Weights of a small transformer language model.
Size: 9 heads of 128 (3 for keys and values), 126M parameters.
Each number is 128 + 24 x the weight over the matrix's rms, rounded and kept within 0 to 255. Layers, rows and columns count from 0. Numbers have three digits each.

# layer 6 MLP gate, 3072x768, rms 0.0417, rows 1688-1724, columns 384-511
174104091131091099159068094153145078151128169130128096109133121092115098131146120102161075147113133102168093121098141162119131117108129116151092141143118132178141158129142140112182117119116093113147107136127107135127136139110108123151147145159130118137167107125121119104171161152129103114125124121106152134114136107141115183085117126110097100094131133102154152126115123112158089152102
125124126136147108140081122132141086114133122157116128123078168137163142173143144144148129136151149140144111154117084143096119138135129161099096137117134115133109092098156154123102119157122101129094138111099129129119095171155113132137153090104113099150118103089184132088117153168169076122106122140115104137165138136128120123140107150128128131083079110116119190124139115156155156143113
131122154100163116077150096139119131156140161105144099114109197138149143142114153043150104117127122135162162068152123125127129103071135157117156124113139131146134137152089091114178139130113113148129079156144145122160095122164148132141136164162103149117108165146135146104134136127111145122124087140154132139121125103130145142132134128153120117096147140086062182107066122157147140133096
136112131110147097128097111107154108144150126180133140130129100143169128129132184105108130117140121135114106114127164105147124079093085133157108137122108166140106100169158139160134122141180119105118115109114145107125171127143139132125164126116116131132161128110115169082142134132153132094103125133118092097124119143138127150145081126123118147177097154123104164128088165078136119135143
148098157120114159103131145127126134126152117149141116063150130112107133107081154134133134102169174143132104141112171114126177087104132111136106126125148146145127093162121194138151117153125131128127094127144114123165169123106157115129155144126090158149114094113110181164140160135166129117096075111174143134104133133147169121134115155163128134106120107108136182105119149142118151129105
128093154092143128103144142158163092119129125091147139150112124095146108159113177130145092149117105117165112115172113137157120142133166088092171148163095125142108123224163075115113152087100091117112129116135184145078102157150133134116152153180141152146182142086141128078153145119152112122095128099140176172141089125141147068155156035149126134189114129067154109115095139177091201132067
100135140092148126124089169146120146149128154080141087114121153144144144087118153141080145132123115100151143098123100049119119138154156135128090130118128098126121122143116177119123131109108112104122111079139146105104137151099126125146121115134125065128129127113158126089130103134138145083120098171146137175171081084108169128086108155092145095095126151080128129134130133148134150125120
121159127111125139134109090118113174120182111128128111109109070146118105112153096174110125140110149119105150125165125061140131125125115134111077165173149117141137102175110151094128140116107120140124116129144127113117153109152164172138122100144109117121119078107168124129175120124133160116190126123117150135108124093106136131123138177124113108156146141145082129120130109126157132091143
107093083115107137136083143109140135108137104106156158175116132123115138120129181057118111118151141105085117097142121123114118074082120125076121160116076106132124128137124159139116116110103103139176114141108148138091144115140137140083141113098153122133148100129137118091101083116126148113134094092152172150133154117102140100102158123144141142136136113135144136144128109110155130147078
120139122120106113090148109136144133127107116133132105131089124145135138140149118097152149140136144113114133139117116134120157103123175129152123117105097165152144127137094121128116126116112116115158115192118145102151081114164126102119148094139123149120148131141152116152141131138152120114142141159116120110146105123178088138112114119105134115127124164077176154127117136156127155173100
146130132145101102109118128118104109143123101114138128119155129112125114098158144169098140121135137162118108174132108084135106132116144121109111112178123116134122150142123128124124145147147071159093129143156149141097056108142164105131108141113145168155118110117170129091101113169145117107144157138107132121099104168143144115160104125122152094166108184101139116146103154116102129119124
143124122133118128101141112115155111106132128172161106083136128137104111096052139150146137164106154097114146125098053140157114117080141109094124138105124153089131135161126147125142139160149110123169126127136123168134117143137148153130159096141115142116131168116148165111124124108129123116124135128108124125095139123078137137143152127166077156153128185104161150099115147151139111140104
134153132136103120147147089137139144113099108168143124153094105136127143118155137118127141116132082150145156084137142111182150136081138111117142137109130129087119117136151110108162129103158153129125131095134131173119142157125102153189164121120094121106133128117139125148090127134106075082098170090126091139152100108150108103152149135111135107105107118134131144145117104102117130131139
095078141112141046080163148129090107128166136135144123131110156118146155148061137167123125140098152167140098170136062122178161098170168106130105150114107117137121109144116091126100088146120106102084120111119130128098094149151147107109157093141140125141111105123130129120145162126127103190123076110171132131138144133163166120081148145147106132119102148137114180145118120155130131146128
152142136194105138135111154142172087080155107152169126108125102079126098097084149129166126115133140143138130113116156134130151125146128137119128095140119156153105150134144146139111154118125146121109115127132160123078169174127127163116151157104125136109126131123122121134127116133138096134114124116123137083148134130130172119130186135126117121159131165060106132140102177132137108131098
133122146145143137111149091140118136120162067128122102142153169137084155163100136102147157144143136155129114114098095113144151080142115128122106142140117101156115122153155157180142147122134104147144157076123128111157145173105079122098146124143153118106125085128109165141162102116121059122104093121127099084118139106109136111143091113154148140125141168129164146152134117130111120170161
137094090134198138142112112127142122144157146103113158135128136097157116121108156121088119094158062127120145178103136103142165143094134116133117135136131152153143128114129135092140121134125146118054127130133139074143096140147147184145114104137089111114131153068157129114115122184120140082089086152113158140146101135121168150115173152094129130125112137109127119126121124131145129144071
190129148141154142135135077160125137140080101145163152108082087097089168149116171116145097125125141157121125139093123117125165132113166126103129151120129093125108132135143106123208126113140135146137148071156134153120149101119153148125131128129147135169136108095103129166112174181161143095120118164124147121072110114124131158148118165128140120136093082179135112121094123136138153123126
136104093098126120145116131171151135105123154122117061089132151158126094076149112120109112124147087144172117126126136133150114163107128163113143143152122079117129138095116166067120140133175144099118078113126137133103101121135128166118097155175131120160133109153180144140133144123165128134142137109159132150105093146136119113112112140125057182102122133128117122168113118125152099136162
123124122141163147152134082139101110130164128113155115127116126125132145100139200127165133126173137132134154129107150138128166128130079122141094103145083126095139144126141146118175132151123121057126083160132149111139107134125107128116182161140122128175130170084133154124103134138127140091144162109104112108138133141110131109151121131103129143149097122171153192129117086099147132163116
087127146158146111093127116135131122105086186105127100073149118113115149133119147147129070113147134127118070116138123133122099114125121127148138147154160137126126111097119116146125153104083119094188161146062148111149135150122119151131135114176178127117149176057107150122134125110153143110114101131158124123180107131093130081130124174124123147117118163135141127113120132104111140147103
118122174144154127139179121091092066166133086089140112131083160129143102121156136111132141125175107142121147053082090149163134109126167127132098115159117125126107159131147121118179162103117129079153115103115092141061145090143166109134136083164108094120128149144158158106147165112150070135113130145137128119140129144163152132156159108156168115104134117118130134127139143134143155103124
150091136139144147134130124113148096162112130158134100090111066112111092119114121108138116154157125144111128097122126130102127136101089160153175122160122106138123147115111115155081140146183123128194133126141140123119114131144107133128090111115114137119128110169114154120108084152160111105161107090115158107141151159141129113132119122101157111158103098137141158124100130145149095148148
129121113110157089118119122113106109112112159141168114141135122160129113140155155095123073159122076114104137100124145140115164089124137167129128124094128134103115117094102115105099131117169126132112120142155106155143126111139096130111126148129124153136119102103140131149112079129163115111135122136083142136127135105118085156159129147126116133134145123162085158121118146142155164112124
132135169113143114089135087115105121097165080096126128116161145155135152093078163116105128138123167130097130114145106131159115120111132152139099152158151119140131105155179137094147151101169091110135105058151114130118126111103156079120142105143104132091123134129106104098157161116143091117132099200126125122141125118121128133148115128117151126119164118169089139182123155144116138134128
123153127087128123134105145153131129120120133123177099157145140156165099094123158084123134168121088093154108075115098125105121154132090112106082129144150126102119121119168120071141151163125110113151157125122103119125115141111170101142142139112094154139116117146124122080066115164107138147133114126120152158138080146131118128119135144121091137164128122117109094102112115124091124135117
082126149120143124133118149146119088140115124130125167137111128104111121119066151160148143090192110069140150150153143146151118115117109156138136153098095106134119163119113161095097138116115103108124137103177126123085121113169116137137117151142118150133134181093134102135130137156137140083183120142106094113133162103145126105120086104135128088104093122146180116130153145154119113142108
103123146073155110071142124130151132141126143090144093132113126145105134153111111127170103126142151163138127093129138104132134078172124146134146143128127136112140121137133097065113126155121137171101130155111119160128087150130130139137130123157113132118137097133159143105109077112160125121169116132140112157117143126140118104134105094171133113125177127133166118100080153119139118184096
153148111107139087081131128165139162119124128104139128117103165072186129102155132147127121157141118123128142118132084111113104175163091132126129132132101138152114149123114180098140135097164111092139105125152159116133201097167105106089143118112063127154115113175094150144109105073144139119153108103115117162094106098119087155117130133129125124137150123148145138129079102130126138114147
104121152153137137120106094186130127135158148143161135138155152156115131141134121120144137122137121114112121144154134121133113099142074153126124129123099092137092139129133128138137131150152136140131150143093122132159089174121120123121095148105117110151115173113137082106134149132120133136119134116092102155127101115130109149135089158126134142147081137111086075106072192136139115122136
101119104111131124129136131120134099068107113138194147116109141131115100108101163156111080113133098127134114134127072166165130088118159141103122149163107125127136154180130156112143163104123110119139146177144153104080123111083190134158137119124104125138183121126109135122121131146101189143177140137115099155187153147116136129114154126101151159180119177116149126133105138165112157092112
138107116126136102057147154115153140145155153130130159106163148143115134135142125099153091136102082130127116143102106126115141131110178145106151134136099100126126141141118121114114136118142130100106155113127151105110131162126161135166179104148159159120151136092198132097118083125078125157056153103136134094121088126142119138088158139097124109092143161148125160136154109170095124135079
103118117102153152173073153126147113105152084144173136060116147145156154119132145147168130127128172128159136143150125132156146144136140111137146125127145114110116148139104122101089146128116124131152107161129122129120104165135147117128124145168143090133118151086063109121129072152138134125130175125153145139105109127129147110094108127111141124114108130115122133112156113178140146103093
139127116167138121104115136114120091130123205175123123118112122107134125137100134147118145194155120093122121111102106148158150100109142174124144144156123142129128108113080126096129153169136135105126124093104123113106105092142118148105158125150140130117149149063145198139092141165140132094136138149134204151134118115115171121151113133133091145157137144106154133176123152133170125150112
130144142170127164132115078129078114137143096159123145092134128144145130129134100145155138091144144175146104157126084100149122131138127172132167151097125143136128100116162157075124090145117118123079130131134118132184114144172099102101140105122138165134122134161158105110158143175183116157123131119090110090093103097129163100124143144087149081128118132096128112154118146148128140128086
154121118130121110121135142130124117101166114148112161111147177149144132127140136141151146153140168126115129084161154097137149109121133135142132143090115185126092141129118141088158173130118098130150139123127118150127135130127112142117163105145136122095114137150071138143131095167142112148092146125100113111148128134103122105113146160103147073122134122115101124161165128117120147176115
130122109078104115132131122136122099114069142150119143077100147136170161160095172123146101133148104168134133140126092159146159132104113183103145123150137107127157136174135150138104114132117132118106121161129205167138102163160163142121120124144126143115145124134129156134091138154130116134133129129137124189139127135104124115115147079134163063106111123116127090114137153150141173168119
# layer 6 MLP up, 3072x768, rms 0.0389, rows 1688-1723, columns 384-511
141142109126166114107110175137140131145124114132173138135074174124142110150137060107132133123124136094110120138082178100117174145133119150108133120103149113128090168102138140140134113129181118123117113107152109155160088112120148133131126162144127122122134129118099135148135127082163108106132126142133136179120135151133107150117092077133172134135080123086113099113130146121107151113142
120147119104103090123140103113151131118126104115182146185167115133130115137124135113161134112140152144082139153120118103082153125092115169158107123158110139150132158131115104097130128123154172106172137090142098117153164149107119132137135157127152118139168088147136108136154103116120107144127146140114129124103219119083104136102160121124134109151140105113093166178122147161107134121108
104126092140138148146129135106121116157129124126154114093163115111160146143125128087104088109130154113129165096112102111081134120111144143137128137154189131155111143094106132141117185150108136103145124117147143113141118152148133145159108131123130124115131096141093138158152134132108127102175118174138109164154098085141101124158134125120078107141144143166165120143136153142115144128161
106162148113088147161138169114113137127121153114097125129130118153113119131120150126107118110126202112130091122133151113100112124120099124163127135113113166119138067154159159145125108087122151087086120125122075084138138103105119127173100124136120142142139112120119150120158145169109175119120150157095153123082135189135050110143095117142153126110153128136124165159171127097110109120113
100115137140138097114181087129094126128104161132104114133114093088111134132114143117101164091132169109109105105120135085096102146130114170134129124151151132140117144123131101131127146123142157145187143173119130089122092137140174110098083117132165156110108123156176110127126140128106149116074124120051143070133132127143102090136121121135108097120112143106192103120148089121089131106133
121119111126100163118123128113095118107081129132125124141186146122099125094084129134146129093096171100129105131130161123151146123114103140073168120110141129151151117162118142137170111092081129103133140160155129131103155110107156148135101131125135151115157159116133096143122098120122104202138157134104143206131102120133166175147140117172133133147083172126108133103129111127154155119096
141120138137109115161110114124093166118138179146128117088141138144066140127095115153154143187116145155117110148123111121141156140118159161110124120151144137117124154130133126163140126120062126133144135112086117175124114128137163159154179123096133119126120146089083138099108147155125115100149104137137121134159131149159135098112126134082125140120132127134118192140161159178179139129124
154146108142151139163175135061130106120174159151176097126063146110150084116111111115146179159137152170123153169128138096109139117127137099128114092121109158147124126134129134107139116149132144137111154148156118114122139131141200121135131155135133127129138123148133143076099134135096115132136097129148177146137115135143145145135149149107140158175116102117120148138159080127137154096150
131111083126137122097136129153140134154164092128191144094152115125148175173150157151118114148127104107151116097131132143097148111142134147127168121145089169128115167177089149116114136106128117123168152153171105091134128108106120150132096146136162136109149106114127110109092117133159075123133201128109107158116120132147094131145106161129140149134134157116131087137137105132101148109142
103074135126176120084115155169093115138125134113146150106143078163118152122049118151134157157094102122094101091181132164135124103096137102119117130123113126124125132145099198110127183156100135108119108125170135101101126119155121153102092124145155166147108162135126104120187103117141110118063122108145108170104140109135132147155148101143124140178101108149105138103116134092137149136141
149110073130141102141111151122109175125125120126125158164148118142129108129141144119150126149145178156153139110106092151173153107164099116137157139129164139121150106142097090150150074133082107120144132123113157090165147137126155112166099106127148151133124130148094122109125125112092119132129101128119147100124147154090130132124107132123139146153157136116121161157077147145105114123099
142111166162140166117139140107149064127095152149171114108170088139126137105116134132127133126128157129109103107128124122126118113159166133082135185118148163144107170132110111115177163133134163120124138124101119156115134090148115113157086137165116155124103127111098128137115104119157128108125118084138106119114135113113161197125149160133139151120108106136093147113135127128107109098111
144159106144140169139136171144152143136125103127110113114147169112128114084192134145089080173139111133116151129135166153116131124131121143134111114113127160099117141117130135157124154161126118131122142140138139152131171105110157143163149120122109113143104116120100144106116106120099146132119136118096127180152109086061099188137129109156115103127132108115121146121149130130162135138138
126137142131111147094140153111135102148110138132135128108117124165114125125142098142134138182145145090116147177149165141090118141110113136146126141112117100108129106169152113127130114077095154133160107139100109124164145100104124092087132080151130123146131145134169181115130148099127186123140137105155131157097123124149173140115163139090095102080150151128100108157136095152151126049105
125139135147121137124106142150127105109169104143191131117159154113133143137078128147130134156121137146157145142113142123163130101095148115101137069125159091144138115131133149185122122116075148088104125124118136124062133121109168137171090132127153125119105140158066127187151150120136119133132086108128095163146128108136167135137109152151135165103143157134168113094118145133163154130148
112144150117138154114129155116156139116130148096122173135127106141113129127114146143128164138092105183136131114115134111139144137186102081134094106112152134122113132173121152136133129126127206124161135122107121132179109152117160098139106125168157144134074145096092116070146207141148125159085097102085114098101102143155102127120109161117041122073167136108123136132137167100100117121118
163108154139160113108117120146169148152156149114128146106097119124082174102122125124142132118122153090147125122135151112113172115126165096170142154116146124159104124126196155189144152093127143144070160144134128164141118119142115099100116128142154164105130125147127145147090157103095118133102197121127123125171114132161167174139123142159131114159168145112118135105124139113143146093136
145135120113105127177096121119111101073142093158115095131163135146133117140148109166101132156101144128158132143112118122138101118130141151106098126098109119147112106117116130141146189137103139120122121157145192151117107127089143169075147151163129128132117089165129098122138154143121124103131119152124113144141105146140147135140146154095149133138123144133123101134158122090138113127096
118139129110110144123139089116143134124110107115143163120116113136133149155095135145086120126117142119158144168117135079104118085101106140163093148146144134209113125146148107108102139110107122192126121148122142132128170113142095133140132148129154091146130116168153107169131130125138111143117139142142132134105109151135134066095094162161112115130142068119110098111155100125121133101091
096142162143112152176135154136075162118093124109116153130121159093129093093149110130132148105115130138109100126140111100136117156143138132142174161146119158158146093145141120148084148095126099101122142124106163134118130177126109106137141118151093140140135152102155146132064112116134148139140145104124119118172120137129118126124143155118131120181105127097109169131143120137110122125162
088119147110108130112124139141128106117093179087157104140107116112118101137139112149124113106119162142118131151081137143153095140155116125139077092125166120160115149117095122118117125140094148135160151138091121116144182141131134156146123108146117074133123147108105145147140136108121105094136155134133126150146122172133087100132113165131118153122116112161080136109097092082069115124123
181117097106101140169109179181119102134133140138100109141169118128117126140138141146153128105077133128134105157105173143100105154134109165166156124104115131159111089063141136134102087136173110136135115127117123131152150158156117160155122138112180144135113110117126105146151061123136150108126103109120104110114125082166074122090116118085124122114066096094106109120112130119120078149114
108118139136147130111148086092104138146173135135104146122102129103147147150171141131129135092147114101132117140117142109083133113142133152123098126107125152111109112136148112124154095077102102115122105113099125118128148119112162160155100162102146195126143137130141144106129113150178118098175128103127136152099132138146140118149097108072169196132109153115125134072135110111155118139111
134132092100091124114171136091133118126094129154099143132169128142133131121176115115133131102147105135140111154151121188122139115106115133176131139133105142161123170103153103145124156144115111102116128134078120081082114125128125101124114147131127158168131134139159119076134136155157133157161124118090118089127137138133133110132139112145101116141140116159160147137126153091136139120124
150174109124111171103072111105090118139117088097082160094127077158083097054154082136113136118133106112138118104130112167114121101116144108143166133132142138142132126147140141099159098140119112155156081119075142107090120128147144133106147182150097143095127125124162130116126135088115125130117156139164119113134128147135139116137175107112117120112094104138138125138125092123090177106143
175129110162082124123106131173100130139158145115111097110159143134104112135123136098159159148111109130153101123092141113107150128139139135106118146127120128162122102116106084125134100132112156101105120134101106143111116125143141079131134129085130108118131118135155142159132104137152074144131164113096166112109099113105143122129131127116110142151150130091125120157157094108143069126131
139103140100182149157127128150126172089114119139117161145085150079143129095150118131143170174111160142102110110147159101137081161109125112099129150127178120173104136070143169097128135119160117121108135129131138111117114092133119035132131127136092150153137144134167118108121172078148112134147117085147140091088111114104139082095132126120156136131095081102148166086156089162131150201113
164128147101152142145125090131134121149091114135159166140112042153152116135136095100061127148150145146097149101158137136111122124125154117129136165113117125115158095130150093155085103158124129148114148162126149143146095154162134109108172156139156083121104126118133117148130108131147096132148141146100152152106110095113137124129119071137084155136172140144100079092134120078083120161105
071145106123142182083118125132082116130097086162102162077111136147171169143114134128153117101101109109143162107149145150101124102151124171168138124098129137144151149134118157047092136140175104137125113093101125172134139151062098113121121128128116124144130128108093135124080128184121174147140130131083142122134126142139081141115088156148069157119149161147134054099106089076110108134126
110082123131101129110130195089122111094133127131134117139142100141136106162143164145109131129143123126109143112116121131102129169100117114092118129120151143121138146108122143114105155134151129176152112093122127147090151107140129127138153134095106133141143132106112110144110127138162147145115105155114128110080147122090143129126101151090170145154097104117102134096136108196137147110087
098140124103062121142134098093121157122114050101117071112095115165150168149125099214120078115117148114144147126116174080096117091152157156119142153123139130114136165162117158147147136166110136145089132125093137112183149105164143130113095196111157148098135072138167131110175141152095093118140091118138137152143129165136151142113143130089161136161123127123140114107069111110147126127091
118138131081142111127118095135166107119180159054114149118107124120151158149153119100142138155165110111171119141127160083152111131154144098153130084182150083154148124118126134088137152059117140098117172147120141135126115107117181145098176146160142139119129135120114130119127114151093092130113116130143136145140127130083130125146151122130186092115103123145121117128107156137110112181093
137169164119099168140101121096146150118111117136126174124115153105163128108159142086109103115132184111159138107081115135119139128103142149101129152140130111145133153150117136117096126129142092110119116087135124107157149121146177103123167071109137123147138097148162134132110158131120148134150133102142121151142082139161169149115085106120125133138114096160119096158132126154112109178120
142115096117119115170083120139058129120154104105153153184100097092114113118136100150104104099142123109123151146160140116089153137126121115120104145108135141135133152106136132112150105115113166128127152131129108129102165106131128139161132135134110146132115150141144109174139105111107149116138140132146100159098121104111101129084144104085129151110151128108143092143102163158117096118110
130123134141145128117145140151118111126122144118125135152109102091170089093147109086119116131119127087103127118172164152066111124150132132124163148131140117128120139111114097149153111136127124171136126186137158150165161115139125131113144105118147137138135135108102129169134114155093137169083141145168150146165149140103117170115150109137086136170154148125109107120117119114083134146173
136137148135152108156105131132113101143124121142124157127118120134129127129117097156137083098185131108095142176101131091131153136132129119112141144101100138154137140124069152172079121137108097151092166129158153118110154119177175113126139143162132120109121156127121116133078108129143123102126073095182158140123159132103139107088131130122166148111144126132100142121119125090147098147197
# layer 6 MLP down (transposed), 3072x768, rms 0.0263, rows 1688-1723, columns 384-511
116155081101121111140131114087148150121114106105136127156116161113110133172108129141144117129141133128139089136155116128109139152152144067138123136153152144130137149128126100114123107119139112165167068150137122148137098135104131099133128154131098087100176106108162126089163110132132114144148102110145123104140178096177100114089108099098097135129166103122142131141112124144123088106124
086155167121125124129139082059127123127125139134156100134101167095107162085145113133128115160100107127118143139128101158097127107122135127124106168134124111105123139167125151124187136125187149123156131109120102090151159109133137130096147077107094153140119126176142143117070138122137150116097185094132092124140109125051173137097102111165097118127181126178126146147157164156135099132117
143157135123106141088090109109140119100114170117134115130105132118166122105146120107113140096139105102139133109065131104145125105078081168114121142128122128098143143117156157157145138125128161108134147126118109151103157129133126131125114145112151171139146086154116144147085145126095129097127128131111094089152136124164093144134118119128104151130148143152153181114131141160125133136069
097176123101151138143165150121141110093126128104141110070081147104125110149105101085128134156109146099115121124153109112113149136160116146150147137177158115104135100107155125140165104094098146150118106147112096115142090095130131119156107104137133162128096128141103103104147141155096119130095158160148134156150155162156100076134167163154147130143119141159125147148147069129113158159125
104133149110172090154138112121127113117139124157103164097098151147135124150108143125119106104122131110107104129128106111139098146121120133143100113103117125152148069104157120096123089162143116083108120153139134124132128102115187132129144129137110105150128148132079130142138137130118095107097159120128078160155121146122130162143129122138124109119119114119105169131120131132112127140122
112161116126180163126098137128128121123123140175136177168178132141142137136065121110121092128156129106105121130143170094145122097074083165135160085115090101135108143142119127119178128103102157119179125158156118104140147102135149090144158135169145142130166142134122126164131137146133130102158093118087108144117154141150107140144137176129135129122122129134143113117176130124164093125131
111122100111127123142139113072092097149099119106120135151128115125163161118154162148126103117120155142138164164120120152171076100149150145139139121121124142084146119112110112121118131171146151133154137136105129120133117136104147146114111161127165133106127141125120163126126157153129155128140189112141107142130172132144122079068105143105142155123136087175124114155156154124166140106140
098115157161188090136136175135112117124153110167068170130100122176159167073158146134130095144103106150133099099131119153152105152142131153156127150124153163149132146149157127150136128141103153130080133127145177136121144118106129142127141103147174138074152147093116107123125102148102146140092138092153129170116106096102095118120125124126130095081132158130121094163131132117119123104124
133135097147129160112136097129136102171156137180155101158151151127127135143138180076124136129144108099103103142141118111128137123099122127122152066186146103156134144101111172125117114117117126100131126136120124174144130157157126116174119166154108103122150124123139141152069119084150115145140133124108135123080173107160088119148152141129156092126109175155094124139095129129114100155133
101129104122163129107112115130105142086092108138146085124124117157161155113127129097162154130102114100131129158111091124144167112125143161146128143164121136101166160177139129118134126085082144117159125092145134134134115135153098146085097134155160168120170123146133123162120131110108156142127099155124129111121122146146114112147117145136132108151121085151120115105142233124144095139158
129143088143153131090132120117110127136101133095111137146133103146107114086141142152117136164090118153128130147145129140150173139148169124083141108136105103056136137113095136154131144167091098086155113094105149123129160094148119136134132102147139181107129144134089121122107158104146098121133150139141160141127096147075156096136157061135128151127103169137153114119109124142110106109105
150149096143105151106128199119136119125109132130125141141179122100117156081108137124148154121109136118130090134086121147092120117144122115112128115123110137142110119160107102115140099141151115143126137105088150169114138158145129069127100152141144119122103128103111127109182118129194128116142126153141117138125118130089095138102123143103125136120134150132066160131179116122095126140101
106137103103116101176152152152123103046101089135078092128106103081100135075131116169113132132125139090125132144058125156101140129132121134149111118121107090174163132150160123094111111105136133134119176132094139105111128154135130102191130145094131117124130086174153130091124100123145091128090125131114152157144133134154120132137100099133136137086102120107126147151079132155096122125167
154091111090141140148100144125108120116166122100167144152146106143149120122130077147121107181153117166112128161115106126148100112121102095082131123174122126096132142131098091202090159108121148103143126130109121121187144113112125132095127126136121158124147116101146122118147151075124150153108098100156131142143142139138113101107095130142072157087129149123092151154120128174138151060140
149120094120116102151116119113121160145111133120108124140116094127113124136128124115124109113131080088125129100149149126133122134154161123134113141124145140114099126091135111103139122112154113160167116142095099139115097128132160137141111152113104120104094125136109097134119127132126123114175125113107114151131117128155136125147127132134127145082122127150104120129119097117134106123181
114122102153095078092116152141125083117147169098130129115117086130107161104149120144112127148137130141151154142141075116115136162155141111121138195135125115136121142083123119174120170138141118153157134089125142107106153128134128143107144117129176134141158118148080142119134165140158086133109101137121108125140107153137189116117105114143109090094126143140114141116105123077131146108120
143156096116081163141134142137108151135108137098119104130122153108112114096123090097136141118100140146041140176111120150169143115114158116157147109124122125148139123145130134123097136100109152115109151114119131171105136122173115178138139122140148149118076118143142085130106118115122132140094116103137143125120130071167162113138130179151148113134119146129134147080127137059136153120126
157124080115130143088098131086144121157128114130143145116122120129150122097118137154109146158112151175154165155132130113106134122092079134148174149146126098148198134109136145097138099155109131129118099147123134127173130156148098122068150157140138126128139124140163132074146112120128158144146117165110146130129152128125109085133142127131085133128128137132128115145135117091138124138077
143106151117124147093157132143097137130126072128128155116126139165125094140099139135150123104104089127123127141114115155126153132139108086117084134123098106151119148132098123123132139131107136149124120110120127138126143140076148109106118159153133113149125104164138162169160112129134093109177101147091135166130131143108131144153094136144125118155106202101157157138154080180128124062140
112081128123133154117144117104146151126142101159134115141137116110149134125108137106128082141104118142143120141126136120145125109144147101105143144114127128133121149099074134122071130122116090148186118106110086090140103113089126144098134169137115132138124148137126112138104139155106154199133129154148116103125163125113136156131133151136139133124125143125121107122091108094108141117158
147104150110157116112117157102112112146141184099129104076171114121110123097060135117117092118141109129148119134140103169179080131109097075115101145105109128104146076135135161111121126126143109137139116145080154121165144140127173122098141137131105093146142130084164138120146107103106127107124132152120098169165159140176112098131121152110139153122143122104136086093116163135102117154134
138121146121142111117154093096121139132112104110135138100080112131131142116132117134127145170153125141121133084094109137121145121108167130118110126125138123101138144151113116118128141120112143113127116098138108141122107122151140112131111082151108128103128130175141137120117159124129113147120136145147143130136130123124162123117141116143125135144139121133158134141179125156140175119149
136154105155129124160151148127135102149095144158133116104131151170149114121152110122108099107136118102157130134121118158104136113132122125116129107112124118147125110108185113135150115113107136157121149093135107083124149166111176143108138168111093138119122090111142110153122133116141139106118107137185123149145113122137099129113043099156112113128101139124096141107163095152120128129137
141116113141085095150141171121113143142116166145127166090144122097122074118137087158124085138123142175131093100131177080123096131089135078154151092126135130118107137093160080154098158100094145117071130135125102138100136140118157116109157126151143118125119142137153147149142086143141134128115141143099117087131136113131131112138202097113104103151118171105153141131107124110139142154114
090112120150106155111138128131093122169103119109097191131141100057140099115159143149137118110111126130128147100158133141104101127099116132166136119094127155117130150143147163126125128170101120110142121098143099084107117127178140103168156135093154097126055109088103130119128120076126144152133139110131144114123124120101123122142158081132145113128138133123129140150142129147086146123058
111048160134141142112164171148177090085127160145128114106088137126164141123156121122151162105132089113103125139147127177154152133163104119137122125118125133129153100174100134158145113128145163171124119136141116131121084125130103134131095091141137169128126138130122159081118128113141138084143114180130117087149113127150139132136139133153141123093137144136127096118133121161071131093135
160121131177105136143143146150134124104090148133089145134128109125105118166125113112144144158112173154124103134145128116141130118068122078088084091120143154123123143104129127129096133113159116148176104129117129119102152144123129072112108142080127111138127133175129162084142175118145107114127118133126135170118120174076150127158168141132078126114120181130136128108156124098194114139097
095100126120120139092131152148157115085112155122097136119086104135128157146125092129096120145112145170123154090141143099131131090185199124128134128137061128152127127104165103113118133119100140168127132132134157131118129112121140109099142128138092099157089141119084139152134181128122108159131125108089148100070089114140151081192075101108088131143169130144123095117126107119153128142108
148112119123139073140065087125142106147148081106106118123101161164151168144096170110140130131092100129150099125107152150116085155104100146149146112117126154097152111135081138099121132133170164108102136144150136113129147134129140084119106151147092129101182159129142139120189105132122133160090102081095110135149148133125096158117127096142126150143117102117122122120194145150160118143126
107137120116101081106118137098141122159125133180125161157086111148154106068131133132140132149155109102089141123118125106121147122138133099106132107163083135146151140147135127119148093125147160159139135104119132172123089084163140107164119167089121101132122151122147086141115155116120122121152140129119124173137119122134133111127144116141147083126090123114060137123078151167125136112097
152088141125126127126105132139136092150128147160108147099150132123175129117102136139143129143143110124173186148135137163112091127130128122120157138116142162108050110141131165134093131115154105150160114117117104150162118135128125133113161143105113110076123126114132137114135123128090102114109137116144142155130107149100160168137138079126142174139149141118129127147144135127124098142106
135179120059136173116124131167152147084148108164129155152113124130149129090081153121134145096110123138136139135151163128173105187138130134128139104087131152151121118148141148151199131139096112156129107117144081140145145144152139143097099123154146129123140125083150108092140160130148165129093113097084088117119157142106116102133107138111137110146139147117133136119076143103136124146142
106150116118142133092104094140108177099124122110167143116116136160143087132132120125131138154134115170176117084141078135135156076138148109136129149139128137107116085121119124073116138115077117169138122161135175163107097139168121124117089114141104162100133150121095126124084135123158166135144174125144139128138147155089129128106078092077137121134145135125148120130118145148139129148107
140170137137181116152144115104114131147159137149174116098122066124143102120120106109157116129135107142130114110116097134127136147138161145164140141108177109146153082142146122112138112107130140151146146150179136103134106125138139083134119090120116127144112143156180117136102105138138155128151106129128148118143136151111121116096106148146150144163158110105094145166132160101150124127132
136109104111157131045110128118144105133110157109127123140122083103124162124122174130142081131126107094130133137141172183121150151150088154099137148112129106153114144125127102128107165133084097102152124144114106141115122150143116176125149124164109161158172090111159144105128119104133114116108098162138137150128156127109130136124099093108144144112085142119139124125088067149104126138111
101107128131145126130180135119145156160141122118097131131140139147127145101125108110130105118129142163146148171099126110105113114140092125130098114133099127129095134120130115138061083138135144149086134135145135135109142134150130120187113085107120179092095124122066161166165137138099103151155146128098115157090088111122128074090135151139121160165123100134106123129162122124177126126120